config = dict(
    norm_eps=1e-05,
    positions='learned',
    qk_norm=False,
    parallel_block=False,
    init_std_o=0.00259,
    init_std_up=0.0146,
    learning_rate=0.00388,
    dataset='wikipedia_en',
)
Each number is 500 + 50 x the weight over its row's rms, rounded and kept within 0 to 999. Layers, rows and columns count from 0. Numbers have three digits each. The size before them is the row's rms in percent of the matrix's.

# down: layer 3 MLP down (transposed), 1024x256, rms 0.0846, rows 909-955, columns 64-127
# up: layer 3 MLP up, 1024x256, rms 0.0923, rows 910-955, columns 64-127
down909 089:488572522448468520518586548491508526410489445552508441532390523472521501542370582526511522415555479489539520465505533497506552429507453542453467500492542474548518479638462520485523511428551530
up910 094:504452405494600449532498544459499447461471433484489464593494505471518451427517619471515603459479515495440543491463410510442446487550472509525503525583468570537546488432511437536561495436567476
down910 093:435581536510438497472511580488585537558453395447424460455471485536580503554503484515460507527554427632490419471579514574466513568422493523563455458530498549492487469534566561401498591523487415
up911 085:439472506503539453484456626503435454540491451562586556513448540479516498503542461469571428582574500477527540500476488520455534508468538490553515557508556440504551547488507531376455615532474490
down911 094:536448551478496492447420536526324524507480527545439583584546448454474584493514489534433429508511428464543541504551497419470508475425507383426501473492477520516452465563552624508609476497485461
up912 107:600483476519580446500502527597554502521491549448478575435509520468468386490483485463544527585495559453528538440526541486489447386478475463484552485455439392465423615485473474489453476543426450
down912 114:544413483483502466529493524492571505585521371492514513462449547527491539505529485397444530530437623448492455460545489557491452461565494623500548528509540522449424498501476450493423519464562505
up913 098:478491582533499522369485467484496487505534528444466512512538403529471497502484488598476513577420545459526507514465515478442590461450456437467581511488511631467474543442486510445587628524492476
down913 098:526527598492485475528593534563461492577487558535484473410518460515466437388467507431478483484559554589476520480526548469413486586525449508463461547541544537540518384403496538478541517476445525
up914 101:484440389584549558475460483547511524484509520445482473575526507531505522525504493514492482559559466563576454519543433567471408443486553461516458526399587511501570554493460441518527488513474529
down914 105:631512455433446496531477552570459467593498513451459469547583619513498468540461516504515510454485460421518480448481682496458512532518446449476509485488539511537470519455459510616435408431478466
up915 092:532521463487517588518458535621522567461498480611509460457463551548590610461521544469446510548463517434538392467445560603491506515451475503456437430537467524514479428544530459482429512495517533
down915 100:548533459475454527472504551508539401585479526522476408539467506456478485537469491441534390518515489481455476452508539533551515504485552525532382456538556421456594541562518507531474424504451555
up916 109:648559469546469453546390448506473490459460512460568582481602408419543474565456547501484518462551431451585538458486518504490535492569469576529510503509467511524493493517496474530529434436459472
down916 110:578594539517548522524493516531535496502590479431518481492458525449386395480469541551491446495516565511653552429546461537540538416472466556461531522566521436563466469455515491504454607456455492
up917 092:536555539539510542584506552606433496586629468500538458515418405522513505488413554476561436508466606526533517530510518477546503437444494506544515496603492434508488513468537435486471473559567501
down917 096:477430490432530468520395511392447451483463558529504433539474492438480504501536475544570640519505461519390529424537482604477471399489490495549526523445491503517546505571427457469416463467499433
up918 093:481564555516510494472500561501517494580435521587443523566479475391494543500476543502446430556391469569450475408464434470521555494517504451414485548511510541485571483478535488409483451463551531
down918 096:489424489464447530477559487498502508502561486470517481479463459540572444511482425424543586496551523550572469542485487578474511451442579483521533484527465545446506531505584493476489519583426404
up919 108:465511468538491499482492546522443492506530453486560522514545539447461482475499518547486476475540599543492498311521531571497495499543481478530556458471547572498465401506504515432505504433562467
down919 106:479465559442489512460508509533475476423484389471493519479524541544623461423477495484545480425533549477434475402562520542582573493521588559495460364423558458533539429495575503474545627429470450
up920 104:571400508408388612532489555490518489450444435475542574569407479460502489478467481512412431437537575506431396535524467491504500506495498463509531442418514457507466448474475510540543532480440553
down920 106:456514493466519517535565542494547386517523488540459526504561523456579411561489507470424494426501599565473542511543473445426565425504504558479496591454557423474401535527436522505550453390532559
up921 105:549518434507485494499492498501473348375528449514533497495460599510471509486472513525496560585520520565553523525529557501543461517509494513516503548486488619462597469530450433571495501506495449
down921 104:577456534545496438536479531426578497441489537451487512453576495398539517521440450518537543572432495447438538492470546502569579445573497545518573536472435500513499475514526476524526453498504422
up922 096:529482561478466495518460529511547482533500530612596446414427479509570471519553535524544474506517452438495540431525421514488489597566467446546467584557515481457501493534509417473535482445525511
down922 097:561387563510533475529519405491536477505498452583510507519495486499454511612480512393515445557586556348477521540458550508507516417518429557503511572466518490533558512461504428544566573530466488
up923 122:489491443545564559471501490483458465467456599560568512402428487518502504537483528526520484413580488556530495551482526505479497457439416509485551454513503567448532500573546471435462520501474401
down923 104:521482500447507549519423485499519396519456483556492562476456521489453445496411537488509530456537424480418582585460539557560613514531474579403506493576520451429626567473540490474487496549407452
up924 082:495467530561428647467472577524453479442490428539473469494534563512495461493428559399520510407452497416570534466481581527505506498580483496552434488447520465480450412533453520436533517450488485
down924 100:557527423518497539499413457498524499442548442504485504502525493510481585521549592446516490423524428513491474507435451600543443523478428385422505507537549557486548489528464535572484517441414470
up925 100:556463495483554508507438476401533413524523490504564536438508467497445494593526495482563527601413500612492525412544448461461468500469454513501569461497417477532483524512508454421536515530570436
down925 099:481472510480492517507530512547455541518484499478493437505418450515522498476491653555491474454533470478474393518525526505459493573549562455511438525536473488471503505572357526496495431481535419
up926 103:542517477567470507475552450495453509468481563551527491579504468485487551550494538456473480395480425441578456404563520520453429543473443442478509536431528647562632530444498494461497455464527527
down926 100:509477556432558537483576617440480498550518479504472498477459532559491430483560533489421578540463552436521525486446511509511455513480572509517480476489495532571485400473496517432469511506418490
up927 101:521511520396480472495552471554459430465578587585450499577495506537492491439406575450588438503561477533586503486371501515438495553476493556571583479482546596522555520549566544420492465522541486
down927 105:530469475493464534544499417428478548519473508524489563497503377493396448446484446539450570477427504557378478524595459459477494490488530481444462498417564471404541581503404419566507460495497464
up928 106:507596414505517560499441458486489561540455537575488468554482498539495535519439474555505523489488483497455516493474461521463494455501551432548574463529489476541611557439506443505564486566523552
down928 105:436537465480486575537538510458412533533518534496567471612464487543487576461440606606429607495520479494461492547411522528490495465505471452495579528461493473444474530527583482644501567455437476
up929 102:485461486472473501498468474536523396514594467518539523521630450500486522500423567472513460436652523449401491424410492492494464461460571545519463445452467460415427483492515471542477522459632555
down929 102:494464400446481532451519490457494464523367468466480449480538481539483495491556462509433493592517598483506488457575538481519503542416519515536458470588518446554493521553502497447509412444558446
up930 120:535550523406501482484514472553529547489468475528519458490443482530530366485487462482523462492497597511539511528422442512467578356534484531590498469456519452542464479477498507407500499465592518
down930 103:464482563551515431518472505491496571503518430529472430483472594484584420585571457566508569481572604544449490493565456517538517413469511574427516557470463530524534422592462559421492471595479504
up931 108:535583535556494468538443521571422494469476479474515504526572465384381472532446536482491489543499467464524478517522460546484539522489587483493552456570360525468567528507492489467521489494464458
down931 105:492495414489485475558558433392444546525360490507528432489477438412538439442546527567431482525423405522519501487470428558548495523487468424460508544513419455497470454554435444479557484558497382
up932 112:526538470550445516562504454526521425466531459511487560535514558574542531483485533548599412577485428521462481464436429475576523479386485456408439488437565446600468531501443469553441515565572511
down932 106:481479496444444475568490481528400481570426483443505553521523495495474580438444529601449501411510477485508550608527575608464466594487554463550558361406533554542607388560555495529521522538504450
up933 108:469536487546528491460494482513532512533447547442522494525616466507480485519554474514547479464498489418547565463550496594499526462538461505449622458484415501490505522513474473447428486495551414
down933 113:539477524563477512457574487541380536490519471581574379482515472467505535512419477494610455396420507453560634499508464541443517573526434505479581480512500494528444604520598494478499519509523497
up934 105:542521590477545505507530527438538438475565431506443533581364474378485507523448430481481529466410530493484518540502532493409519493516466523415524525545516491508446507490492422527529412476587547
down934 100:499543442559451415506524508520454531534482536438448443455595452408545438642582440542486529484521494430476421525452530452580588405536612474519553501481463502500524430508421649558469514487544471
up935 108:518589490465530516557535425528476531567543579438509494531507436548541517519548637467394418413462557475592529523516466464482559478495442518487518437541521546488519530556478485498534527528406491
down935 107:555454439502508490558679570472582536565536490470551559414480585459440523455523406541464521574481452568473512425514505464538479427456493490539544458607464638472432484503449460403535510558415510
up936 107:604423430501490481591546461568455483457457540483466589506500523496482560554562454477540423483583390447432513453464474492533519515519486501595494504469545585440508537465554560433532500432457514
down936 118:521510389457439486540549474565605533536538555543532531358492560476586476564564497546542504515500542580439509563455618432581494499416521437512524414419490434522477367485570489442450434562500476
up937 096:446533409495549514490475487544587519488511542493506556456486558444459558515614642541585432541460528539553559421466411508519494499401486459530507486473495526450449554490574494446457365475480521
down937 097:446410496499474433464494445521542594434583489441476496578548489422483464496557567451492510451531529448456467455556433522430465451485414491436537617490543430492519518445494446631536490466479531
up938 112:535492496413512628493467571540488515527511469472430540530488484545412447507391512436532560461496460429559564591485535487374591494455539585557548548456524489483463506514599580441504458492493473
down938 104:487465595519510386526455434462416523479403502455526588450507457470529608523470583585439494541566535600426480491558527565494460507523521434517548556512468423523532557501425551467491407492412475
up939 104:493564474480491505497472500460440526527522517546503481464574411423449528472530462482467479425536491482549622452457518491534433583528534384548557456463442581505563470451500567538475511544432408
down939 106:507479396448493464504447499504446482469484497489549446550621495396513477486516438504481563519532515534426492542425517535471465493528547431598473470509572547437509458549524533475631547575434467
up940 098:510456559460520527580482436512516509477552615500480507595462578450417489512531492462511538585535549523571571523474454529532421463493517460485443474501446535498469493464575455541562464579438436
down940 104:627465555460495467537559395503495492574493445447547591559496500583449452485442504456478529433502486550539421530483487459556502427444539524591456519546527553430588480531470491490544432580535491
up941 101:530470536555510508551523613566538499508503555399533462506462425468499425561389461537465391577595529489557524497546509548485470487449464521651467513333511507429538468518478433483481443523541378
down941 099:438510455476507463410488478494526552520433424418517470507499487482501502499485384523428462393532480517537476416511530501452485469425439489503539524589505423485466485451566510475463527517490495
up942 106:631565443500541567563399509482555544379516511463469576564558504502565434556477588507421522487546439493457524461537477538490452491513466477539470410571439479496488508504482459522570508441479497
down942 114:504473444514476567464454474567456492423601496562483519479564449514551451452561584528504393573492509539550489497419481460480504477493629481473492495420514490551620548562533532481520605539537500
up943 088:602501507490513545586529550517462429491600446534585502403481523579540492596494525574489534479524540502516492479475511523457498610480529356536441512462430525414456504513480503448474471529476432
down943 096:357507440533529491497477511478554531449444373434493476515517499537462425522526485534447528492481478577472520433551516492557413497440496467532547516522607497522555549485475536496455479557562405
up944 115:553524472488446524501443387549535478535506480465599477518546572540482473533544545527571458437474562433533450472513542495476485449633553490463471552484465560465464505445567491494539418445478424
down944 113:431415528551516506612506474528565470442638572473542404523478531533489389452470485463512555521560502455492550421545561461508533405498501474499578483475534464465521572426537510496484507453519491
up945 095:600557538563582562426488456517548490403340531466515500536444494440549549457480477500480474443528489547521476498591528535475554551497621401595517474497469508537567552460442477585571546555417478
down945 095:450436547426549529551495521497458521464565481501480500477570439592546525564522437615523526446524494553581465488507419433568535498455591422442516501468502509471501426486441533555483535424549422
up946 103:520511475512477400504542482512530481503601533559465542510516458534533417455446485378505426502498479457548463545560566533483473514532472522447514524487418514523508443540567499448433484386481586
down946 098:511427499469440458477598508528574462459412495375509558527583467555458560471457467504470580576422512504540493434571549578496477538440518524499474444507556644506524531376523548469528560526452503
up947 100:605521453500514464528505545551560524568611503479457536535531486495465480436535521503520511518507551456414499531449431427569577505497491466543435502540538429495435456491501412497509459431487531
down947 099:527452486536530528415477523445335498494367531549557527475500523503436547533509511472460409482555549580495475580607505409497519481511557468389555531505531501458472590559545542526438447479461352
up948 105:577490432521443443452521569549525539549459447487454437513563490539540452554447478421498482467527526496519586420403451522493569502509540502574502465609554474480511515556464515433567541484511516
down948 100:448517492459509541527499398509503408550481479498494416482544466480571480525534427545483523438486488416466529477532526517528502482536496535455510493439547559597507322428392488412453461563502504
up949 110:516533536502477502483529524465480612495598546502482482538516528548469457504485469441472525439411500562512492396413507504452533461569438534464503466507504471538554462494456452543404473439569570
down949 104:487438490468443450494460470397365597567506595526394535444543573418508487563504469555472579431496528606509503582519474469562476473476465391571518476542423459523551481480467539524536448459521447
up950 109:530421526439454511531453476547497582442469570562460514464553414478579452505485518450434354421406488446496516500457530440538476608406542546470444535378534359499592504555501475569525563532421384
down950 100:459455611547480508526511452538493507491464499543522455549407444512553498552503589534585494533530457644487485500523562507500500380649615463395491496529492479422477430493481565505476479462537543
up951 102:544555545565536543370585464540418413526443534593422503464511417468529586460544453503533576517461521603540525471445419506503514508452519446475572487596575472471537484516481432515443517479551517
down951 107:502498474415532475525535470497534576475523459385429491571480612492514403537447506534513512508475528467518502424553497514484415501466407467578468461538476529528522429567439475516460545437475601
up952 098:526614562461527468471413473562440444491463483512506613504516527570464461394432421456561387565549547498535507486449562431549401487424509536461520465612505498514450486435468573522467436614499431
down952 109:484548507468543491581501539563550532552469525482456540547460507583433429503462488410614398519568530521519386516480455536474408529547401473556529406546448568474637482459610517598493487402497479
up953 102:491503471555540586508518544568453439596480554420534508545412540528508427480480465484458528495412491553488447478532534423454453485444538469578507529456518568415560549463474631459547585511501524
down953 090:453527505507529461502500492444465523614405528444571546530529526405507557490483568479438554513456521475403548540563529581514440542575502539471565505527524511591417530528532531589493561469467513
up954 119:458508487480498418422533538575508432561555511597408486517575493530565535467457495474493446464422434519476406461493412450414479526477513529553523443459432541432469549422468452471510454517533548
down954 109:500439399595522519505525598448630457491511527512425505536437602589488568494436445419477473535383594580470434472416493551462587468518445577519537554478396514461500499531537427457425472616403502
up955 106:445552516585548481524577496528607671487456533550427494413439447506542402542508477440592432534494532494466622471457532511516518538470564519423494418498517473460496466460538493480567507573522515
down955 097:499575509492484539490470520492523425425507566533465457554556479559532526481534533525457513484506471532464508477535426577550583471485494552477407400544487511546493466599578575524469541513565500